{"num_hidden_layers": 16, "hidden_size": 96, "num_attention_heads": 3, "num_key_value_heads": 1, "head_dim": 32, "intermediate_size": 256, "vocab_size": 4284, "hidden_act": "swiglu", "norm": "rmsnorm", "norm_place": "pre", "norm_eps": 1e-05, "positions": "rope", "rope_theta": 10000.0, "rope_fraction": 1.0, "qk_norm": false, "attn_scale": 0.177, "bias": "qkv", "tie_word_embeddings": true, "parallel_block": false, "init": "uniform", "init_std_qkv": 0.0554, "init_std_o": 0.0, "init_std_up": 0.0554, "init_std_down": 0.0, "optimizer": "muon_variant", "learning_rate": 0.0114, "lr_mult_o": 3.0, "lr_mult_down": 1.5, "lr_head": 0.0109, "max_grad_norm": 0.5, "warmup_steps": 200, "schedule": "wsd", "decay_fraction": 0.64, "decay_shape": "linear", "final_lr_fraction": 0.1, "batch_tokens": 32768, "max_seq_len": 1024, "doc_mask": false, "train_tokens": 143500000, "max_steps": 4380, "dataset": "wikipedia_en"}
Each number is 128 + 24 x the weight over its row's rms, rounded and kept within 0 to 255. Layers, rows and columns count from 0. Numbers have three digits each. The size before them is the row's rms in percent of the matrix's.

# down: layer 8 MLP down (transposed), 256x96, rms 0.131, rows 17-38, columns 0-95
# gate: layer 8 MLP gate, 256x96, rms 0.159, rows 18-38, columns 0-95
# up: layer 8 MLP up, 256x96, rms 0.161, rows 18-38, columns 0-95
down17 099:136102150116121135136148141104121147127144106090179126142144144132121144127156143158141149169077120147125152120109180168118167119139143100171136117050133129120093138105106125117117124126102137140119149135103153139127150142069128157191137177117127127140124146125149139176119128168124155123
gate18 095:086149120163117124156152113151133149156135128131140094101104150115119119160110117162173139135125173177075162143141152115112131141129111142124087109148097116120131120188144114153122183143125092124122118091153138133169151161147152149138103152102095130099132125157118134136158168148121168141
up18 099:134163126092105153128088134163148120115152081157086128138130139121095105142154114117118137157100119116139127101077078170112132161112150099145119160105169159163135160171129102136098136131107133105076153128144124095151093110118123130126144099125130111153091114111092153133098163136107134138
down18 104:083158087106132121146118101142165148119141134147104154151098144102141141143114125180108131132123113133159090157096101157136111118124108114150129127136077134146130121164114138131112127091130071144132104178133148136096141114100118118178120046140137129147135142160128103146128121113162087137
gate19 110:089112101120148076123114113111090139153145157131139129144122110088137102133146098136094118098121112122128095137096137123115125121151161139157104106109179146154085186161159098169114132097088120102148105110117101102153132147126137161082112115140124120103134125115132131108101122121121113200
up19 106:133116173130114144137148125122102099113115126101120118131116176087115176129129096162162121146139141140134131092106152127123143126112136091128136108131161108139134150183152096164106116113143181109124103139103135142145099113125140163045146113145132075135130096167164152123109128146121133097
down19 103:159121129140099148168172131156109120114142147138145120075083149110137106124088102141117167133108118125088132134183121147134081144094162110123166115110118084101133087105133122083115125108131175109167109174133133149121112139137102129114117148120143132133088114144131154155112133143102092097
gate20 099:108160131147144140160119105118126191135176131154131097112119137103131101130109116106162138155079112129159152128153115144114113145136132150140116099119137114144154131140129115162116143064153196085122119161159155126111128099119122138144141151130104135123122170146156126090076143145125132186
up20 111:149101101112104127146171164142077061129137102110169153157155071146111144101147119145105123097157124114103107124149132117129125108137167131131129192118171123122153127174120114083110156120134113125153122093105119158131112139108154150107118116123151124138136097102143135127157135104152147089
down20 105:128135127141123087173165158121128119146161180101117100125143090139094137127096106146132104177155109119098139158148136139135190145102159145136128147092131127123096097146126116146085120127156088120171127153097120156109132117109170128116123158115117159113173107136145156115161148125104114094
gate21 094:138112150092138130140103167145111117118089099125142129110145146160109144119158107122128141130139137129138094143133071133125127123107126114094112139109145155154107109143128116163126083130125130104098163132105118180107116125111113153190125113144099160153139121180129085093174158060158125147
up21 094:120165135100154150123110113144085109123129133114130135133123183120094145137132150094158148090146086123106134125153086130115169136110157141125157072148096146153130169153096166154115110107151104105113117121136124094109119161141115124156132147114102168104112131147145078160142092103140081118
down21 096:088101125132101146150161156069162208144138077173130125140124119141147168147112123151155116148162116151137125155127146080128115130154118107137105149119080118132147140114117083164148176109142112144126119150097125130145168110130114106132151109131104124124127150126128099148105175108132134131
gate22 098:142123117186146092113111168116064134145122140130118121126166118104163215130110124115127128123122122099110169146134132160153097149164104170126129112145114148147123131128118103138100149125140165154115102107145133142125135172101158110081144129125094117092130136140125147102137171116159114107
up22 095:128143146072101136153120159102143156110108150138119135122124075154123149145082153125083137146158142098122165144149159157134154129149129119160085169161102107111116111143129128109097172126137141120143144116113129154164143156113116096164178088116132111131170095142111093149108126144130139094
down22 102:124108142146099104128099078131157118105152084128124131150117182127118139123141124123122121091131154101121104126107069096145167135146135153135118140119128094111128150156105149075161113150106145118136125167146136080089089156160154131120117151169132170140160114090124153112143141091120134161
gate23 098:139158120118126117149112154133122141142108150152135117146121102108095111101092122110135101092149136127140140136170148088115146099103156154167128203130160140126119110121183109098134113192175121148107116169117095118111117110122116129141123150124096155158127136085080136153137117126150143165
up23 093:089121118148129132117103107147113121136085153130141137162126109124148193103140120103101109153125121117136160121168146125122102143121145128105112175110144155148122139079110113113115121144147107141146088161168127135119144134165175155101115214151103122141111144154107101113123139156094170131
down23 090:116138098130136116090142108099128145155145099090119147114136123159111137154119139162139152136113167146127124161107156113101131145140127112140147118151143096127156119137147109143149136100154124126121100161159112147167180085075132100106156085107126126117131107105110179209119120117179115141
gate24 101:131164136119133131110100141167110107139140136128132108121156182141135146160135102125120104131115132085140051117116144141169122110153120116153161085153102139120112101151103142101169156116078097116143105146115138180150107172103127151134125090156122094147130109145165149113124111119106120165
up24 095:143132114126155116168176119120120097160123123114133128127106128130107117126109109117147105120122118108110128100099133110164160175113113118149109172122145128158101109135126131109071090136088094109129090152087087142135139184125107148158163147120092128116170086121140127133104142124145158192
down24 101:122159129108163143114068133127170099087149134125140126153124105146169102139124124092163101110103136145117151140175154103083113120136132169100152142124144120125121111106147109129070117159150151137168114138130146113096098117134101109079146138120145150119152116098120120128126098163093093080
gate25 106:168086093115124113095180163073151128107147136129141102166136143096126140136134117135110144130101149143147110165120083148171127152092132136136136109121102122100117108135151084135133134111150123134110127160129114184120132097156148129164110161094156133150177156119095163131120095127106151151
up25 105:163144092138132100150133157103127154143111128124121165157093153132118122144115111114133170113125106126136109086122096135127148164181120086127139141142167149085110152128101145140147092170143137132129121131139120106110110185114169149121160126135125139123133123135137096038087126120121089119
down25 105:126146157121154157133107103115173110106150145135119136099090128083123129131157094133114179122140104129137174140124104085084135146123140115115149134149136104124166123126136082131151158139118194104143135157151119137120109135082144119091165140118170092129088137108120067141112117146141115145
gate26 099:132110148098131102114138149139187139121130159156119091153102137047130137135132160097118133131131111124161173154141121157104125109177127143143060175135159126138105150114134097145140150110115096124146167100092147120133143080104106136105121112121157125119130138153121119109131130120090107152
up26 100:157117147130107135124112098106152160134104162153122132129119121094135145113141122100166116112081134144122172162140102136120087124159141134115109179118155109136134113089136123147097127188123182114125094122068134105159154136101139096100124080138145145099100165129154153143131139133099140159
down26 102:109129152117115167142136122138126096119113164112145182086133147178168163102113108095168115100158175113108133128147111117121114163114117131138158129129099123107160118166142118141128131141194136128112115171187111105082134140107141093129108119109114121123143112126114178123114151122165110138
gate27 101:086125177142105111144161146152141144087129067130118120125126145165088120074153164134109109128129155148141127116139156087156114133113109090126120111129103111116107132121125151118141146136110121065119127111148164119109129117098158179096132162091106155107163123107091102106167141136128141121
up27 089:181118107080168118113112115141124112162119135114137133119141096147107126132144121112163137115095128128109123085150098161142122073151138157139106119145134133138114119138135116137116097157142146081139099136103142152131142149081100115099132109073105102135093125110106125100198077118091106129
down27 094:161136115116134134145139153132107116130168094112153158162125113124128123146082131144103142125128127122156120103105090185097149137120144126125147123169144130114203128145147099147126110098150151138157094136133112156131151160098114138153130128167138169112127152175144171160132126130174160177
gate28 095:101113117077162098165090072117131108141148098122138125100103146142098100146107118158130116119100139114173093135133112133091170129142150161151112105113132093106116124156086133122095133097139198119115120108118099148127100161117139101119161132122142165111115147093118097099141158123141129110
up28 110:160144140133113139101175101116147114105174145127075113144123139155159154118123128109131090111130169141096083108160125165139089113115141110125121121152090110146146122178182148172123141135093154105142121157077133147128121123114147155155149131130115164125156107101123173156125097116139117130
down28 108:126149124073111131151146081103136115154131098135085114136122148163101115118130119154136109105098128136120129117126148145108172092111132127151142130108142086160141149122111151137169165109134163159092104133060128153095103144131148118110122157116100159131117119093107128109125118089184078143
gate29 094:151150142169156183103105117139155109103087143197102121182130126113115097104143139129122123098118106157124098129099098117143141114101084136080134143118136175119105127137109148106133126117116148118151124139117095120148151162164119116123143153145130097156157151132130150148094113187132159108
up29 092:119133141130165141175139103172106179119101152093126135123099139157139119082107147120149148151106129143115119128152092161132145152109150120139127154086167136107119066104157128145116133099068121153127122160132108134120153127090136154109117143155099148113136111082097166141114141147140153089
down29 093:118115137139086161111153094120107104147191108158111139127113119132095136160122109137103143136134153116163130159171168112136147143102097134167176075126126132164105178119128103137129142123146135093124126077161146122126111085142123088097108110092125094131139147150144108129110156117122138164
gate30 095:137145120134178151133106113139134131131108121137137134124102156170137095101119120105134123072099096120081113149156130116148094156071123140085164149113089140149116122159092124152134149099137120127134139154109083168173091157152113142147101123113144143162132145145117164116084134137146124168
up30 088:139104119138081141121122092119116124141104152143102157145151112137159145154096151110127171130152172115117185114118118162149137135183132112111145130146146145091167131115133095083155169150138157115131096110101131128158142107149074088137138121128102095114148136166132121128170110152164118110
down30 092:149114130140132121098165142128121115115148139151142061169120156080082102154101139125113141168144096109110097134100152130112161132082158110167124109174149138105111170112129116087114126130129078107143135112149129087096105112130147138138104097150141150142127135112150132104081161152134124117
gate31 113:129153146137140119143091132130108137166135132174149184087136138145117136107123139126116153116146147111107170113134123159160093134116148124122122141110201168149144075087098101102125118107098098126141123146069147106149126149156105139125129152113160128139146183161135128133129142139143131082
up31 104:136167165116190093132120150168153079159088096119167127117173133135121141116124132133134158143114139135118137136120159094130123155136126077162135120187111137127130112156112107159147123155104109105089107125132154118133139137123118136107101114163081095081134119154148122118148074114122137138
down31 100:153145150119166122130144137119108116099148151128164097125153132129151130118113108141135165124090129123124132145105123090122123175177169123099136115174139125120106105119065129110131149102089127097140138119165096154128173108148143106074137168098126142122097111140129127148151108174085157158
gate32 104:138106129131157118129164139105099103138121175145104122129144164117152179145107152158123166129140089126106126105158129146133122127120165136161151079140104139090194126108113167135142130153144074152140108137112137154125100149164140132131160158155118091123165120175134144110085146136145143140
up32 099:080094134149152087106090104156096120122105119107088145116136137104097177091129127147124159129187103116125129111139159136121135116111143135091119131112114173163126108103155182130112132134116147145143083121100111127082139117180110132135118117138121124163089126155129140145162080146130145123
down32 102:165112122122121132153122081129169176136143149143125125133156084128132146162095099114133106111143096116134147135145096098103071125119091142145124149157123127107120140094116186100175106130152109079113182109171120113140143147150115110158127140146107083123124115151113136097111166121130136116
gate33 104:092140095147192106096135140139144164132159106135148132178121141137137149140156128151085134137069127110101122130102146119130116132151139146122129120113122145114104170113105123139160139086130128134092119124125155106143153133150140126144086063126153082137120129125156131154070108164080132111
up33 099:130175162131115154159119098091112171135138096134128085150105103110108121124108089136149119146123174117149122166147146128140100127129109137158130142151113171125166069119169111126125108121123128151129105157143131123178127110111160127081097082117110135133141099158100159101122147138138089090
down33 096:117112128123181093143163140122090142104170134076124150121130126116107115164206158138124111128133110165129087161124102115163161118122111150127131144107141137150120120103096114193150143111125121146107108126132119108150148091098135113177162112105155161131125151150131111137145136094112156137
gate34 092:113140167162106174151154122127129153106135139140090078179140144094176100138132095126122142123133146153115110152163144107139151117093131166136091151114106075114101148136141105115142124143135141154120100168158117147110152120121172098113094122104147168147126148077118108130143125148102099141
up34 105:157130109115128100120143116122102155140147143142175145156110139153101121127095184134137093136165127144121178131125111184144128117082132086120104156127100133173138134124106108150133105085111104115102133074095141084162127150125140129146145107092116108129129072123105134168145160117132141119
down34 097:148134134152106138100147133162113174135122128147112099137106164146132128131133115100128118098115141148123188159136129089121169111123124148109080181135092102107096119201108117166137140108096097144113085105147167105140129149089146145175115124126135142156135117088117131135140112128130162126
gate35 094:171130125127108122122123154125125095170134121108119141133162151128099156153139138118109131071145120166107127140158062148115130160124126099106132169056153125099130116150129113130148172081091106127157142148128076148086143153122156160118149121140152134101146152122115115102142131091128126130
up35 105:085160109143159126141120137116139155103149100158157114096147070123141115127125146139135111155123110102180159116098128115152123119173140148145098148168133137147131132098143155171160115174107141126130091106088141138105116121118145120129154136101066133120108101191122141117153101163119139116
down35 102:132116123124151114157126160089128134114165134139096095113172132099159160152137099104138157139108139127108130108109188151122136132101119141138065132130136093147135151149112143120117130127116120143132143077121176103096146117117154133222102120107088146116130130144091128116139138101115160139
gate36 105:119129147138184089164148114105107125088143116142137151164124170118124141115148116106113102148145110097127114149146101158145143119167140135112139144138165125180124125073120167130101143140113131149116094158132166119110092156148134135124143135123161077122168175128116111136110188144139091118
up36 120:150128131117178122180136110141141136134145115143150154133111127170144136119168179113112085106099120108110109135129134164119133149152104117134130119153133139136159096082091175146109147132100096135085099145113132134142117125143134124140137138160155066107145126119112186168104149109153083155
down36 112:123104162090139151165101118099189119129154114129137115132087126191152106136150156133132112161155168112085174148116146119110121095140113123151087133112145131131165115125101164155092140125120140118100094162128122113157142127105090137133131117161129104102140096152114123144128139095073119111
gate37 101:133105115144101110086135090092133138147151115167116104106158132096116132123097148093102099148133139085107171121137142087128108135129160169152093120087079094146120117127108159158119132107123102161070098132142146123130120153103112152141138136143108157105116095118151134133135109118092117187
up37 093:130153117146118133140142087122146123093110083126117133140090096168115134161138140147194154139164143111173118147157126124134182110132086127152121099142118084111162149134128101107176115102109192127152164112113092120129120119138165076120130123106115135094150120149132119115145114117135114120
down37 096:137132131113153167072096139125138126116119149168123120120122101127103154149109125113101119136116165129116125080133122144127148093126157154114110139167137111119132126162153080125147128161122137117102150167140099131132127142090136133091077139157100095139115061106143127140104107096174149187
gate38 099:126146118163094123166173099095133103107145134129118116084122138158108104109117137082120102111121139099138131111164108146097163110127189167128112114141134131156128122100117125147115154116104146121151121168144157173127136131092138146126133120126081106059151109094116105090115094112115115158
up38 100:148102153112144111076107110137106164181155179125101139144147142154190128103121153146164124126141181129115142144160118126172143166115110149152138082158128152143134139096144110089129138121185116115094132125140119140101123094129139096130127132128143128129096149111130117157121124164144172142
down38 101:122140120135088134146112116054140086124135094138094135117092116135143153120141096103166109140111126079136121124145140141082157091141145093159116148133170083125142132122158152108102123144134131120134088137081122131107113138073114177139146142125133112112163153173126125103089127138117101131